{"intermediate_size": 1024, "vocab_size": 9151, "rope_theta": 10000.0, "rope_fraction": 1.0, "attn_scale": 0.177, "bias": "none", "parallel_block": false, "max_grad_norm": 1.0}
Each number is 128 + 32 x the weight over its row's rms, rounded and kept within 0 to 255. Layers, rows and columns count from 0. Numbers have three digits each. The size before them is the row's rms in percent of the matrix's.

# layer 2 MLP down (transposed), 1024x512, rms 0.0726, rows 550-621, columns 64-127
097:099168112076116059102105098140167112142119117126150133153093098105160046157125153143112105125145098111149135149182115159105144124105163137130153102109165129104108141184143178124149142054088113
099:138132125116082148145123121087181121127142148195086158125089135138121141102216061144148161113115161135118098124085125129131107146148152109162066109089045121095138179141190167114175114171177103
105:166102164191119110192070122153127126100147114124147162131062183146109141117103159156099151111076143160126078117167159114162109168158124117141153136185151130129122106119121127104115115146185141
100:161129130134165201147146150130080153107106148118153143129178162135187135122103118116063140101114099100094138135096121176169121174121158148116074194101167158097184137177109151147098166137131107
093:114126169180115186140094142148068145182162069184092155120136139138167176129051132106118099148167186140118116120133143131200080092115114136138127119208124127080168157034085147166133080054155013
098:175085162097204168088102117153091146137142156145120053119104146103134192147195097154124111121177147147130138127188156137093119141111154094162061067165187175171171161123080103092141105131159139
101:160110214128173207151139148125079115139095192059080117126101136127088157129178109156157111138155172126117077183142113113166143150154149111050116144114123134161138137133086102104195148156029182
100:146151096105190101078119121071169094135110091144137167123109119162137069113132153148090141079075111083112114204149161113165092067121163098208188109118163090153101170050164153179103128126131179
087:112121100131080087198134116099081160143103160123147182135081108141102110149083153133149177072114111108085159114150072135089159114184123121144134158104148142138127115124230133104103104074137080
103:143093153114145091140143150117136177102145117178126141171086099109128145101177111061131090189089123185146145140171140143157093119098109162116076116108195167202127153101157090120139156120107137
099:174146181189163126181058111092197153132109100156172122139087125164088197134137178063179099097151122145145112115100158146124047108149152164105124117168152100110102096131078091126126152168147078
102:134053136093157126132133109122142142186139170130085141096188125116107114139178103153118110109174120148106079140090130151199150135117160147171127194108060108119163115093116075090140192145102127
099:174101101117115124107147141156168135115120166124109172116084144127126094160130144096127160120072134121111158123068123074123139121176162152146124103131147107076154101136120100176057084077146181
100:139115133075073105163091170095050117154077101107136118144088127137093105168167119082125148154079144153129138101091127124101084140176179098088111141124083159088147100138086129169119098165134140
102:197088103166127119146172159142087158097122101179100164147186134159073142122091141169095071093091128139144142044103158108147129177113151116155118183108168134187170090090132119132117121105173076
095:134162182129131152134111134143182096124101128137142118129131076138128143178099085094112089130101096112120063106120112144107150169121112163173152087146114125099157098086060186086146166110099144
100:163166144127141128187157115147026107122137151111129150135095136177103115148140169140078150112103131123106133171077129109120095094068089121169142099100129147084124105189133085141144142114135117
094:064121095117128075115154123113138124176133145167102121165180131126132150200147126119100061142070114171167142070173158138134135109137126116107081134119111180120145090126142116128116150149088118
092:109151094104153177116134107207126146169175120180103142143101132149154108124082169133126184158124165086133130161092098162180117125139166143144141136120152071152113107103130149142150155087199155
103:076179162119119074126099131132112124115179145124169148140132164084082122105178104132172086173112083171133171131121142132011145111141096122087179172085092149137143185103086151139113099064129130
106:151114118142168126107146143154106115169162134133139105123174137125156139140132129127088153104185179122159155119146146119085127169122116152099107104081168145154127146081112102169129139137146165
104:101074098118113122135130141148126159108150143175138129137128071171125122109117143095162160077115129146131126196184104082128177107119072113135173164080152147184065158137156151191103159107107098
100:110179120132137132106139080163163121095153171138102091083093124144111170145123092123148079073126137163177131098084085099130120058143104128099156145149154112119143121156118149147060140171113113
096:135140141180136080201170108149100085107131119117141118127140138163102136105140178134129125151104101145071126074169104101116076132156084138143104167118137163160152157116158104113121155082136112
101:080149184141111123123119145107080156142092136109102144103152145115109129094152114125141083122154161151092089132154166144111087133102107108133160139084135132179138089146119147090163176143111176
098:127108127096075099144162082068138076180117121163107135142170146143092157161120056178117077148131132181186103117158180120091078164111102144140109162118173129121118168113107106173115120148082059
094:164184191114085120144140144107130109121106103116129148112162118110080116124120167146134102078104181095078079134117173169127103107062115094161081108083155102091118163165102124078100123145096169
098:165108103113142173107140098144092123142157140172085125197086120114135175175175115172100096100057191089189056099178096123141133130118122153132075102143144078144132161146111176106130151191126100
101:100149164114154160127083158163163171145131139111056165104154169181141096129142163114137053174148161062125113046129121090143152155153087151128167109103137153139079114110088092062114066107102129
100:090110151158174103145158151141113180107078141170135115151100056110108151172155103107139156099106173195169126107112178140110168113133111100075151102172168188210163154157118158103128170074094140
102:084121136105109154157143110117135078116139125123141167213102074113082150128144136093141189104127137124148151136135160122075138146141129077136113143155098104108157104179192139105105203236179157
097:166124176123134099141133127168099123131165108066106138091108096141192137103179158143084119151103101125096153155127090086113123080150143134107136125112134116183135174119193125164181090080143084
095:124196108144151145106082173116143101135106100148095101183121109142130139146131089122188071152104093112121113078099111118090144089146084121125105138134094100125125076116113103129114132177148125
099:150111158178144119064144186125152134131149138135042155126150111186106163191144154091145114041115052127109115158083155121099124166144115113146127111134152100137096092105133095157090151115211105
102:088186122115121142130132162135094142136070126126098097106115105090142081083102179107143051076114065104152093088062151118131067119106154156167138138120135092132091103105130126153143128132165074
099:109113083128071140091133090111120085175150072135111111095137130131127169137134089180159089164119138038163084158099199161101127103134081102100149191126093083061133103097071097085160125084081134
102:095081148136167143093196109137114101233099143161108145133092098134113118175184096101113154065124189137099120173087113139156136152106111125146114146146141158137131104165179152099121115104127119
108:157130173117132153113147102140151093101154098187144175155169177113093152116100103108168091112154166120102130165120131116148075193154115091173135115151070130113126158148095088088174182098113119
099:218128138084121086100148080152215098144159171183138116134098139082174131101130159073128090085062120162123118108079162141098155079136154107116110137070079092116161117181160136081167110180123126
091:112158139169187142164067133116157107140060136110109056099144120132136169097137134091128116108120136108089103163108152074148073150202118153140115136130185121134048060154129099125136147119105170
099:148090065110118192161117117106088146153131143121129140128098101125105136088148124143150152152112131111130074151156132080126154131059077176120130109085115084126113097122178156143136154156102107
104:122117159084129141141138163100113130082071100156101109178170109109104156192112130181129150132127116114122169072091204154122109182151151150143094190187119189154120146116098068144115138104121146
102:132108147099117106171068098133172065157114116113170137214116083079096112127224155168109083099147152105128168127154119086117176123125067124172142123065173056080122093146146148089170125133120158
099:089107121189082077187086090112082204144183155094175117161088121140129120136065153146178119157087098138155086152107120135118016133180154130153103146115161171104118148164173118120171125191078161
101:115159079109152039088117130077103131074187140109158084097123143102089104130114095110150088105099094144110107171140145117085130168111194177117070154131128066081131154132151145150115125157120152
101:074201161076110136099199129105108135175124088201107129137153083080102127167073075121169102156129106148175145173169116104155156128123175173101085110123163161101145129121124108108092113117067074
099:144132086087174133133134094159127090170166149109066085115121060130157086109166135142139124074079151114090136075150122126171132109106147112085115066130125114131096190128116116132101178075115130
099:133150110066116174107131124090171152155127146155142111121105153061175103177126159131134071159145120074157136137131115187137184153154068167183154104087175099091125127167102146153098153169136105
104:133132164145186107071095191121130064094124087120186145149116126103183115136146125106142048146167138150033131081128137127124111107191088159148087161114203124129069137095157121158150124129180153
103:108164134068136101164102110137123094125112075033217115103166112133088081143088117132147143105125137140131173096110124142118153152082129114143065180104144078052084117161135078097044091094172114
098:173152088207098140120107132143113142124112143174043147094157182168075163044100106168121169171173068188159115090113089137127125092153143111086134080172131159203113133132084115145139074162097128
099:119146121121135125092186143135094087119171068184190132122122084181114180088104146103080142104137151069182153120050099203134162120178138122081084122160137111086108103175108130054151040125076122
096:072130160164100070125201131105107167110063111127121156139117111131121117117186084151181096125071077117155112101121110103179144125114087091120107133150174119121131171173149066194038100088114116
100:162122145097068153158112090193108100142124144152103074195186109142167168121090156149108122113122138119127186098103169076103128171170200065139112136169092130135114155118150144165152135147139141
095:128106097107165097086174100146142133114106156091052135154216048173168146106198153136143170093102117067096136096126196076182109124172124111128146105110169126176156091078141087161109117134166091
098:120137081114144140182156116126101140127134087128140101061138112178115158131157144137122122166190133070115147074174093045156117125123100151143145094172086167201103132158158123111122124059103150
102:107094134073105106110122176145169124105163139128145121152113160161110116170159145145109133155099146116180134123150110159135076101134129144124153091116104147154121113137118178156111120135139165
094:177105181146121118088135125134051158126131097171158101152131102087121184109168109123096107088093137173139123070084154130065135054164115150181122186148119115132155182124150174138124118134102160
099:179191105160103077104090109065049183136149130109156124125138158128105112097087122109146108137095166087217094152131107121151117111136172128143142098110145144157063163176106123135117095095114159
097:138120102118127151104172116129098142195104059206086063131125129093077055126168127154157144114177053132128147120140121115147076097157144135148120191146052075081156144130152135097121053103124160
098:094167136130125098149103108148104083109105126120144114130182103188115208167098153109073169136153094102075149103108168145129103098142142140095093141108122061106090149145157084097169098144136149
101:153192142090158154120168147071106091094057143145173150143106071112147088156123150067137129167149148115106153126092126131101077122157103120127126132097174116122136099155113076149155105136137153
099:209129097104094089140141108093172091153106159116093145109167148118092168138178033159078098145167173155155119139118076059163091100141114097073168121133100127153090107149164077173153156093155098
102:132076139197153160125196085097141112164097101166157063128063135100116135092183138120097108152093097081119130113192124158053103129104179153106086131154130175148166131180121106105172138124119082
100:122097145085165148122085216138113123151121121107125132098135130136159149121158098106130109114108126099158119124133198168127165106176157122133134097130072109126160080104144098121140093109113148
100:119147121147065077138153073131093149112151129149101092106134080103067209122137111149108129067099151159098161144178080091162149161093139119108105151166095112128135105125147026157184083225100139
102:168154133074115142123054091155127118180057160142145106148128069139037123130236082127156167111139095180151075177166123148088131116117103074145120100061142182135106117113147173117200171121121163
100:123129143189136099124127135137155147106095081098150108099118142098151178068166160164113152122062152144120132116193199043104071105142186125159180097165125151150129092132207146105074059117097130
099:080127028153157155125087143070082118081166166137166174135146131108139123138092085141189137113127042121147098110093107095192201143134127114162089076156143083139151133105117149118141081109170076
096:109078166143140098089111155078148125058114041095111125100083164116087065176145127163114194140142118102077121124157050129140155201142095150139119097092164123141136163109077184102157048135146105
098:187228140119050061153130154055134149152145109162088094116185111124117142080066131109081184128151104033123140192117138132143164114072117054190115114077146181106099145121128160135132183091171136
094:118134168094127164098118135148157118128147103144125142154084138060210111130127117085133143131054089081105119110088179167108153170112089101142147069138097166114126115121119113125142155118178119
# layer 2 MLP gate, 1024x512, rms 0.0829, rows 551-621, columns 64-127
093:124053120103106170141138111143147108121175139090085183154144132119104089122089075165125120151099172135120085125116106105170102098113141164159054115094185102089056184140150177168145116123092149
102:181100072063134119134142103050078124113083156113081114131166075110145130100110194181138092143239127104095198120081126139111146165088146134189119181140111122118086126133146090141126109161126100
096:144125158086144128097096172070147100169132112144133129188141142107114152124189140136138117168129120163146161148165134091148152066108134119127176112111136101135106150110111170105142169100178132
086:146122075114096137094169086120106155118163111102100169067160159106141123087128113114112124082110078226141135159109090107152128143169108099083130128117163078115114177130116121152109115130088112
092:188152111096211075135163171188087095110157124113142149126116139131141136142133169170111020165115087107121148205178147130100140170104136081076174114175125159136143118138097144123193105126135075
096:129084098149150114082133141164134102100170134105157144082124199163082152188129090152140147095135091140151138148130090126107178136146178135172135100180114117071127143177088115158022126097128168
094:116154121085142049091120117142170114114118139194118127137186084140122207118082169076103170135094177135087124130102174098103102111151079140137150169175145146128088155116078151136105094156148100
093:173065137093124104138084100126111090127134141139080095143138165206141100106110144059150150084073092133131199189146150144138119108086131111117117124140111089129146102121072128101107138114118141
100:065172066117122102100137169164205158142158179074135072130131179129149131145148113181135161083103097111191146116094129139092097109187129108131159158117104089139089140092106194160137094148121128
090:091163135073116139121192123168125115158108156101067133105115192158126064130123072130126132116113113155129096070133161078127145115137104119149092183088137116105130149102140087124128098159106109
090:212129157142139114119102173089152122089100103130139169083129122088107123126112102101085159108222079095183129148115115142120104082141132095168090104145120144144179157168139189181161104136121173
110:122128179135141170132113137109171123142172161102140187128141137054109205117150103122129135095116078167136105115083119085178126167176102127105143214107118129112109126087124126147127172117139179
103:144057123114157098140114135080097080136117121152121118137101204107131112114175154100200163160084192189113166104179180138072110102148103125077100141072108135109105069119117138184121080143094139
101:121167118116150105133151092114142144120088107146193102117152162162150143152111109145035103115092136124162068172131126110118167133134115098090100153103071138053144098141136134110158099138107140
098:101118081132128175111163133163101189103162100118111119112154106148145057150140146119126147120178118167115094107114171163037102080133175167143098062134125172151108124146094102175161173128142157
099:140116153104180150088137131169148104119102154140085230124112155169095121149098122159081141115040227133159116092095084107124177136106123083144121116106134108134094107175094113168070165124169099
097:138197133140100103144134095081118172171130069169170131139138114079104172064141171084168110084103105178137137156079170078083116199099107134197164132121087186124129066109142128122101117132103144
106:157201150149092147095148092143112146182115069130116101130067064091143098092198130102087105128081111099176142114129132161127174125136154170157111113104165094109095129075093106115134126129129202
096:131125168092075111199149087092109134076138119129144075158086161179215078155137087183125134119107168107108090158086148137132127115083200129148109184135153143118097111103188147132140167104183120
102:150078144135068160199092134174117182134106113151140101132142067099101112076097151125130139069126068164144133138085105150136128099084159135120140062126101147110075118108116098153152155101097098
107:106111119099111104108077153116060113167153102095118225071128153168171147163117116115105133110092150108168116121130141106123084136176168131157092112097146132146166161125124113120097082146186113
088:252097142118115183181134122108110098143096114125129107109195169119132132059111114115143185159169069096064115141082144157083137166096087109196133091131066174130082101159116144120142095120168108
119:107061080146162156136129151103111146155107146135090132143131118118083125075159120089109166133124133132152072118158210140130086142109113132148139115069101162151114109061113082121125130099108134
109:161096148099135078144133125157062134106112109136062147153136176100188047132130138109030172132187121118113030076107142135184151159141177124123166124153118101139132155113118101084138163117157148
128:130139105140134131108169120130197144086184157128129088197148131066132112119152246154139187034134132153113125101100067135142127088187102095098124204077098095154175075076114115108127124140087112
110:136138178125153159155092126128138154177172097123136141123160122067185165124136122075129089118109140107121059121095172150063166128108147151112156136066143106154109131101169086165129108141128153
107:176099128103118124126094175061109166141091138131127134159138185134143132122086145147145143123107107134139207170128155123071172066100115150119087064136150115092143130153143116065089120091167076
106:103143138141072183097114071118153163170148148104200120172152135131201118125128137088160121088090102193078068075156156098151132120124149048112175057125157123121160159114132139120123086187143039
095:132113140138095102099134109113173093117121117080170155155167088088100093085146090111082102163083141130125148148144138139131150119114073092163120197101101199141097078106154130148152093184148116
092:078065142127167146128058092110072080046105161087127190143093151153118051151087112140131119102121167141100098178123192139112164165102135112138130136151097142095124104113154142151133143152181142
115:080117170068164127146159099086108127111121116118019148146126165161121097132115106075074108110134084160120100149172146133155145176130071099095142126092149126128136123151138126184131160156107118
106:135154142128056160100139167149151157172145132118156134167091150161096146059097197091159117124118101173096157088126111124121189145199121152181172152093141104181113151173125134164142123116172125
097:122085137189146084076167106101127108138068152140121122132161173116140112125100113136173083095159145140081155121119120135168120092118132124131134160061144136138135083143111175158134116079138147
095:201108141195096148110179155099108115073084133094180137149146170073100118149134167187142123164096134138076105140163166114152120149139138191132133181134145120167159175069103088127098112124138150
103:119113179117167092183108148133073128165121152119144111173143057166108099044127177131139109133154106206130155126124113134182137151143112131135131123138126203095093140135179124141102166161121141
090:157139090132126132114112179120133098092123193125088078112147192097119067116134136068050084154125097110107150131195090133157166169162099106113124150056141100090098145175152125127113128153131135
101:098086075101077124118115116081057127119119168122186113131114095126162097112115108140158152121088117107166139101154140149124132077145075092180163161158134177124132113121155129167126145109113129
111:169149142091150138124173156153138207126102124164142129100093211056067073096152126117099149134125162139128146145113133142075157114148105157171082104139157120165105052159154131152166099117178117
092:151112074139117111134115166119180136080118108151131137100194101116105089099106108160140121139167183075147153099120148127167089148132110097219147179123129101080102130075129077134116141130094129
110:115214105070141143130140140114132120079091121177112077108071121127127112098158114144120139102065110188181152141094112125113159158098173082088164124132125142124108120152124109103122134102179131
099:182151077124174134070063142110112115198159179122087119167116149188082115127111153092117086138189162174138148141126115115140135130122134140116109106156121081158114099107133190097126159075121117
098:197118129181175144182126116122124144145112169180089097229132118092111078084222166086132095096135172103141168211104141111117133121091134155050133094157125148118086117137097131139155119087141082
104:091096175092105132101082139140116164116137128111133154058110169121140162113117182128138158176125072116164135124139114119124202122178109162114160154128138159157102160148141112105118104141080139
103:154156125115142112134105144077153073099110103171114113105087096137069151097130102071129126137104118144119112205155126117047115186145124116157099136147087125122106163136137112086170138114038134
098:100159083103133119097144146107143142140144068105082191162173089139091141150107099156154159157120099173171228159171165129218147093106139143088126103125147118046144156061121131156140098052129141
093:160168130125121140144161124121137135104093093090131137127129134176146121134145066130074193125130123157154156115154082111062138142126077163121105170158159143143122145074110106091138106151150124
097:107185131121162168142150089106101136112057136120125125118144102101120087168130085154128108097128121146164141093068097124128171124075098180092103159130132145118150100137163230125126123146148114
101:119166127164139064153085100070098073136119163160109140109041155143186110147135115160047112158125104192067171153152136108099074163129095162063105178138172123164107132108110084126121111144131129
090:163174070118149134156126107106145077087155071116145022161103101128093094071144136120099093111088095178082203077120120115105079171104141177097080144120134171137133158081132103114173175149172115
088:141124139118129091168163138142114099135114119106124201124137097151133168117164168095130096077127132081105102182118114120141173132076132200137126190135120140100169125146169179072138123112119162
097:162141129166113126150148066138105149089070060171170124143050114107103115064122135108117113164091092122105165122125106128135160153181081097116154142166064187099108093165104183129132148158122128
101:142119097148098132111076091068107159100066141149143128134193088089098148160076157147139123115108108140118150092142161116138158123150149122051136097157106176089130125109147066066099107111182114
103:057135119129129134200086155086140110152134174098188126173127157115089158063134116159138191155160147158098112101184082132063143148148112143145110141083130095139093127181175127084115077158122148
096:179103149147123151132119114131121197090097145088072164106127095124199142136117143075126209167070130160153120200133145139105109071179192148147121097170122144141149116134113119143053162156183148
099:133077106076075134141155179089136111087060099154099110111068173153160161137060168062124197151101195164106136134124133094123159152106115134075125126121201129103132095125134080060105057088170151
092:103070170181112139150142107131046126137090100200149202104099095106078097097156176116118138116168151150124135198190124139114110125131188146089132168152165147144156133141181123140175149083119112
100:153047083124108175134120182146164153074177140130146123133158157201112112136086166109097120155079125160176134123103190119092135057160107096127142144131141109094147184126128102125138127125148153
090:180151070118089076129083126142114166136150098135152089111121157068089124089163092121157154151142130163109185131099107179120155111146164117110100086135168148094184112160132118134103196120118201
100:151103086133143166153092173077119122202107124147122140117137094146077156195091099129164128176115141125057142102122132109110135125152121136090128097159153181191109120093092173124080107179124135
090:168043141105129104129116133124174152137096119096139155180069138089144115137134093144177093137101176178127148154158122172141139100125104095108161122141132098144124170098109091166115193178133124
102:118132128116165154122108164146123107080118173129109130119147127152120088135075169136109059071080153119128134071100127094102068074141113161115148112133150156106084127158051123169205072133125165
093:153100096207155116095106147123124110086155113168064156130132189124132129134153129112101099135080214132093139185105157124140123075131218084096163135097136177144136059105129186128128119149144155
096:159127137135137171110157124117152061144093138123158149129155186144111106106149131139146124102145187127142118117114097088085105140152159103121131149068142133065113104079090142129135145111073178
096:098058157185195093128100118130100139116179099123105106167117121173164156119135084152122066185125083072135128121113130123129095095144124107137108132130130137134131152157135161182158115156163147
109:052129102129123150184203188082080135189109130119075128152113133123166133142179109158145112107198144134201129108118110090151138111105146155146175117112148094134116151067099156062089109126155143
094:115135112139114185095082143121134138120057130161126155114122133172066171115200126147160166121127160193169078140187104111103066116107106112121099063137114121107141130078161142171127155112128097
101:124117151133123121103151107085112140127165101121132081095106162138131110132102090168115073131101133161145077139110164130204132127112180183149103126110163138148066069134110156140135165134088131
110:119115090118126089148130133124121065165176123076075134069165107052109126164116168084147144102120097130135156148144102152136079138118196135114173137132119191102135063107173144130114123126099091
087:124094165196135099115190137080128123081095035089105114129129112141042046171084078072155121115173181118118134158112112141059163145114158135131122122056147163127137180185115180102163083157106180
097:142106180134135158102117157102145156133132083112133111186113171171044077109104170126085164110139111163162090166090189125175149181073116154135131149149166093147103090171124133079140183102077103
098:114084079140086138153204097061144079180135157141154119147089125093131133110138088095227117118159166156152143075166189108114120097163188122107152119079150098087106110105171151109123107138114151
# layer 2 MLP up, 1024x512, rms 0.0815, rows 551-621, columns 64-127
095:134140116114083065171153119089109121166110104166094117125125182184157185143088189085111153087153131139125111157118080107082096126126120108128174107121114206143171147076134153106116153103075163
098:128193118093101165169066148065159130100130136154121130121110107160132140158064129182163082140114132131141113130075122168158162150145156104099124151172162164082141105132111100173139118086132091
098:106090144159123149089132156142176135121174120070106152147122122134136112113148187139161130087167165201160109125067153140145112151174141139110102178138137112156135106120078126140118082118120118
103:144086142085172141082144145117186145126164149104145051126097130060131109124207094119093162091096091097150163152095132123097117139138117116109144120122148128142093127177143133122116169215106199
097:151077121155165136142111118161143140193084137137094106159158138118131115111152092097195097113215158210141170108102099127131126182149134152124155120121173156098146137143105152160210131138147144
101:077114121110161191150154120113101098132189082135130138104174152099174126102138127116198081090160096138133114127159224140131099165113122163157137051113143110149062110128129199128125227092148148
098:165158099127147080130117131105183099106083078183169155119118140139133191129130168164111167149139175068141110132067134111078118107109106118156197148108129072139181189111096134111190093137148116
093:217113116128136136147086068160094102139133137108096080133152129189097131110159121048120112100135089157120148163144147126147117076082143097097131141156112094107155097117084179121138127099128081
109:095175116161110192093107108115102113140164062120106090079126157121085111158125134162141171128108144096118162112057141124181127117160107172097107153164068083099150080121087124148111166140174114
087:161145139157175136109118107114158108130082112128112103163114111179152102099106178092158099103195156068097112121073176223135129158160133157149142148184131085075159146145092139156160151120065128
096:138141150144079138052131123159077088085162170098130055094140136134134175165114111148133069125070149143058114103127121098170107122166129125084131121145138140141051085111115104178139129120085141
103:099136205124120139151128173132137110118120145124094187141149134133199115132117139133229103139129085138132139104113130128119137091137087152138093110072082146122120154116204142130116182138141137
108:094137137126164144142082111107134107131156115104082097091103156099133065127082139137116125118116137144118102116106149088110160116094116163152109115132133144135150118121081157120108146160107140
101:134128155148121092165075142157133127167169142099165129160104161141174164143139113146153127074099145108141133118160146154122130126105096154173114121173116131124072109088133131082121094139106156
096:121164142171164077071131126127150076159095123123150137155113114087174135117126097102172061109150071132133119156127089131157139118062086125107148134130123110173219082109149150120136096094121133
093:100136149101172156136118183158128112155170183145080173148195123112079054138155082084116096183083145144155132036149137110147147142136186101142120109120149105135123086131122129201097118133156104
096:144087159068094148129104169098118102129113134078125172103087114119160117104079122095087110150133105149107078121119105160183093093134110151125137200126111065139142174106197118107158104175136130
104:110120098156072159102149120135160150086121146096122182144066147133097148170125119164146186103134161151145120129141118111145094115108127158131130055122155089120173087103157161093172098083144176
092:182213141167066104181124157165124127107112102120097111136138095138115110093186149154153128116130144134145099143134136127082117118175124056163091103139137140122172159167127104128120086119132090
104:106192087167111099121154067117156159145145128123076107114085161111122104178083066168158112178111106125104144098117169154104106105135119130105188146157115090163111138175198142120174144114126171
100:179040111131126150122100107176084130147130085147145118126165166102126085150171118199176183074086105203159177208059135181099163113173094144138136151187117163135178177167104095108170164103159070
084:079103146061186140166177089176092155126104135136130088193129126103118125104126123170118105126145099139116100166196178147121130112174091063088184128111092078103086185070121123144140160130148068
116:134123115074107111106148123173086134163105177112109125086113112073161163143155172094123081111145110113114148135092097119142192114151113137167070093122127123110144101190145133116109087132155102
103:119112113154142172119123146098179131156174129104134079096173156190106192211123098146166125089120106106141141155139123105094142125083138086120085125080138148138118123092109118119147136104129187
124:183106150141142115112130121124110129137076126156100065081124083139115152080099069130153096140116112095108150116083106113148153147111125202127177075191152140091108152126109129117150057140127165
099:121140083148108148107139054162095091061132122157144172143130114195076098132125140129087157114143137098166112124175125105196108141108041102137149132171109124162085095098106119103157177138134076
105:129174158159140142075154100131130133135156177162186187130191149173110125183162161137111088133070084129141140160148118160141087169146140105103090087217188109121121124154050183147139147079058160
107:073152145162144156163106148113152188121142126130129154104156155145151174162116128140133159118068133194160125040121123136123084093139165163092053082095127134143145122132146143158127145111147146
093:155095121099100108126114145162127143116043089166138120111097108142093058186128132164118113150118140132113162084107114130165110177128127120141158121181101167100095144085193131091109132166090119
095:111101129103129102160159104157112162167113089173115103195129139135149098080148139127105084166111083110127099142143104155205162068151131162168101126129132107142107158112118113171113102171098049
111:102074108108097110123162088130157157110100141159118138191119151137151113125063152093120136090082080130120151069119134155145151112131118106113105063091102186153131105208090050108164163125134055
098:128118104092128135095150126178084138132095071111089178177079127148120158136185125111105129109147176158166138176122122098082098128067089083113092115098164113093126116159155126154177138106121067
098:120113076173175158113064088088151035192118126121145103195158137095167164117091144092086163148131196127130177137141115152109095087142190072189100093091112141110126134138121151161087161124123130
100:072097096113083113153135083165082162142189169127072115121153165127119163099113125087116174150168104131073187183103092126120168168150129114100137106115147138174108165077150166057130111118088143
105:128163083153080107077134187192195130115141150156125112105164138084158160132157180154117155125139146065069095085098058182085076126095180144135116104142141086113135187119126163130139111117137170
090:127084158084116143152140129121098197191121119125168141117144057117115142147171112135124083064127128157155120149126133133134123142041114120083162096150159116127191119116133139127133126128114128
101:203154124176196124157140171163210091131099152160100171165194127157062087163142126154125171133102113104143159092128143128142198122178074111120115076058144153152062092131165151114150085099149111
098:129134157089098119133160136156180083075109163088140072133137123106161122095130120103179121080104200131171156165101160150103171178180124148158077105067104137171171134126150130080113052169145127
092:127063071121068120132135143040096109134163134157124134092134072082156108141149083074143118159146144096095201136142143097162091142103086121146113187145130160082076144099134148172094142130130137
104:133116124210164127067161140215141157126099153101107152172144127131154098196135130103131159166122127115087084102144095150174120096177132129152170125148109092142161129167148132190142109149122154
099:101128152137147146132149137178127162072132149165141111098072164119109111118153069145136112166077147065141139143093107134142108104164141085157128105124143084108109172142146098140120106174090112
109:104118099136118118088119126105123110113094122145148236135157057124121089128195129108107161135159100119110129097123111116159139153122103166134086200147103103112081141134145094083114041181186127
102:085107163176150128150213088172162104172099079153149088122154158110124146142147135136114119111193185143110147140118148141155107153122142092072106216126157094141125130133101154157134157148117126
096:156145113098171116100138117097113158151110129118127089143087078149131065140108172092155072118165087152117084184167133144112042198123192106178082091112106072134110168134133155153118105135145113
098:122157129115097136132129099107123104108136108091120143143097099140093099160108119075144101151110143147137185111203087131114143126123136117162094106136168161072106155158119081171117129149138105
099:137161124111096143061178187095078112060097097139084103114172161149109155093106107165117196138158156094097103125121085085109135162191112155164072179140141125126105122113109140132081135158136115
099:170182139154133147142133110114110132148157115128134081129099163163164111135139132124122113124054153137088183126126110155192165084139160172164143070118147104165168187119186111133116100091143134
102:122124158070123087083139146135155089057113121139141098119070145193163131158114101135089142115112133104094159123106142136139091144070124063103195163135169104164154175136136137143114111128060106
096:157101123098128117155097122096106166130140144189087128169149158157092126159083081095160147119141145149162150100129121083079110126170109121136138140088091155080160149141187106139128134155093141
092:142145084141153092082093103151163134090143152178088083115151154150142121125119101183129151122098158110120150111086167164142099124113067104112127097175122113156109094129122070141127081139136137
095:129128118149114157094175115146115167137121126130099050138126082163119086075153179104139169114132132143091140096127158132119153081116120168116143081097127117103127114124104141084144119102055092
106:142131111116070128122171101139092072127120084168136182125103130082134156170117073092120103080100097115114184125049108106166132130113149132116142162106140159099153138083125151142132102080106161
106:147165138171136064122146099089135107154119153124103081078108166126124111172159121158186140085116126149152178132121178169095144100109136141106149122117158091154140088091085150099111144142139210
097:113121118089162063089154094111128124126194168125110139107118086087182131104204168194167164147035133156107136092094164122182065139112143137153152152124140167138152121089172136104058203087234150
097:115145146128188134141100136110142139146112078160148069085098141165139103121100064133151151143158088160073129119124110131167116133164136163145142157120150157111135136127152097074115135141149150
099:161185111147126178109139180086148155159118141155110086113138145207114111133096075145154157095177123149061149114061145075124109107068103122165129119059119102104160157108137116097116098139072177
103:196123150136116120098146163170068126116151170125146097152184128119095134147116152090048119138072111083096133058132082111148079168062096140159139111060132200115104132132073154072138113169075109
093:165109102136072097122123032155130147122113087119184098116110203095072108086151125120201130142144130169100156111055156148143097135147170124148122120120146183119194180111149100122086175164173143
100:133114139129081079162188065176142125110135088113147105126115171149191131081143212117128154048091089111133145139139079162180078154089120142149103074109157115111154129162167139112117177094093138
090:149182063143153123112120124127092115149124116158112108166101155117113103142145199135130156169161110117130148175064144116081148112156089126138052161187095147132180106111097115114116157082102154
100:183141142150114143170088151089127097095141145124127168144137084144160129109068148142132148160104140093165143074076173111146055128136171162150116171136122176142140140120115106156119087148144090
095:181106146144087155157120124139129150102120144115114116108119187216158151158161114123111112150059134152126111174133149149169136114129133128125125122150108121120126112081101087089134094156104125
100:146143158127156134171098145115203129158115158126160185163155130125184119122134157146105135110168122141104118109139121125131116114093140070138147106122138062041126068086147087036116084124105126
098:090110126100096176128119188159180128106156109135172150107133136138176127187147172128140105101143111149104149115140124148123151120097085172099090087149130086116140161104149101174117082174184190
100:150175080106042172169128101135209146093157103110135148079143104091089142128167096080121176131152127150076137051124086151127204116137125130104108119187105129097158117138092106165112143201121147
088:088136074153141114129176097168095111071158074142103105100099124156156154142094088102127153152186174126190082158078135091105078180101124155165111161092147145124160108108094131103108182132178143
096:141107116100117161139132105048138143099166112116117117166133042120129127150183132122154130151077162141157078175098101146154124112117129104088147139170077107133102170132139144109129155189068201
110:141135077113150069075171172219136116089125131094112103151076164177137068121123194171134147141127171143061200196180104107150155117115131122103100192041127103088091182165111128156143109141127118
085:132078175143172119068162119099133103102117070078154145156085182143109056170057047089144168121117156116110149095124081139061122143194100187103139170093105191132140157144135166048097112164084145
094:161093145128134204146147041174129115151138099111164130160105133118108123131143124121126093109099101103177069086123173154128169199064176146145087099088146090121082093182150146084155160146153124
100:107094113147159133103156110143108094177100096129091156121183109152125078085139124125135099136123141137115134071162161119085130090147125129153119136178093067171133034108137194094103076093142090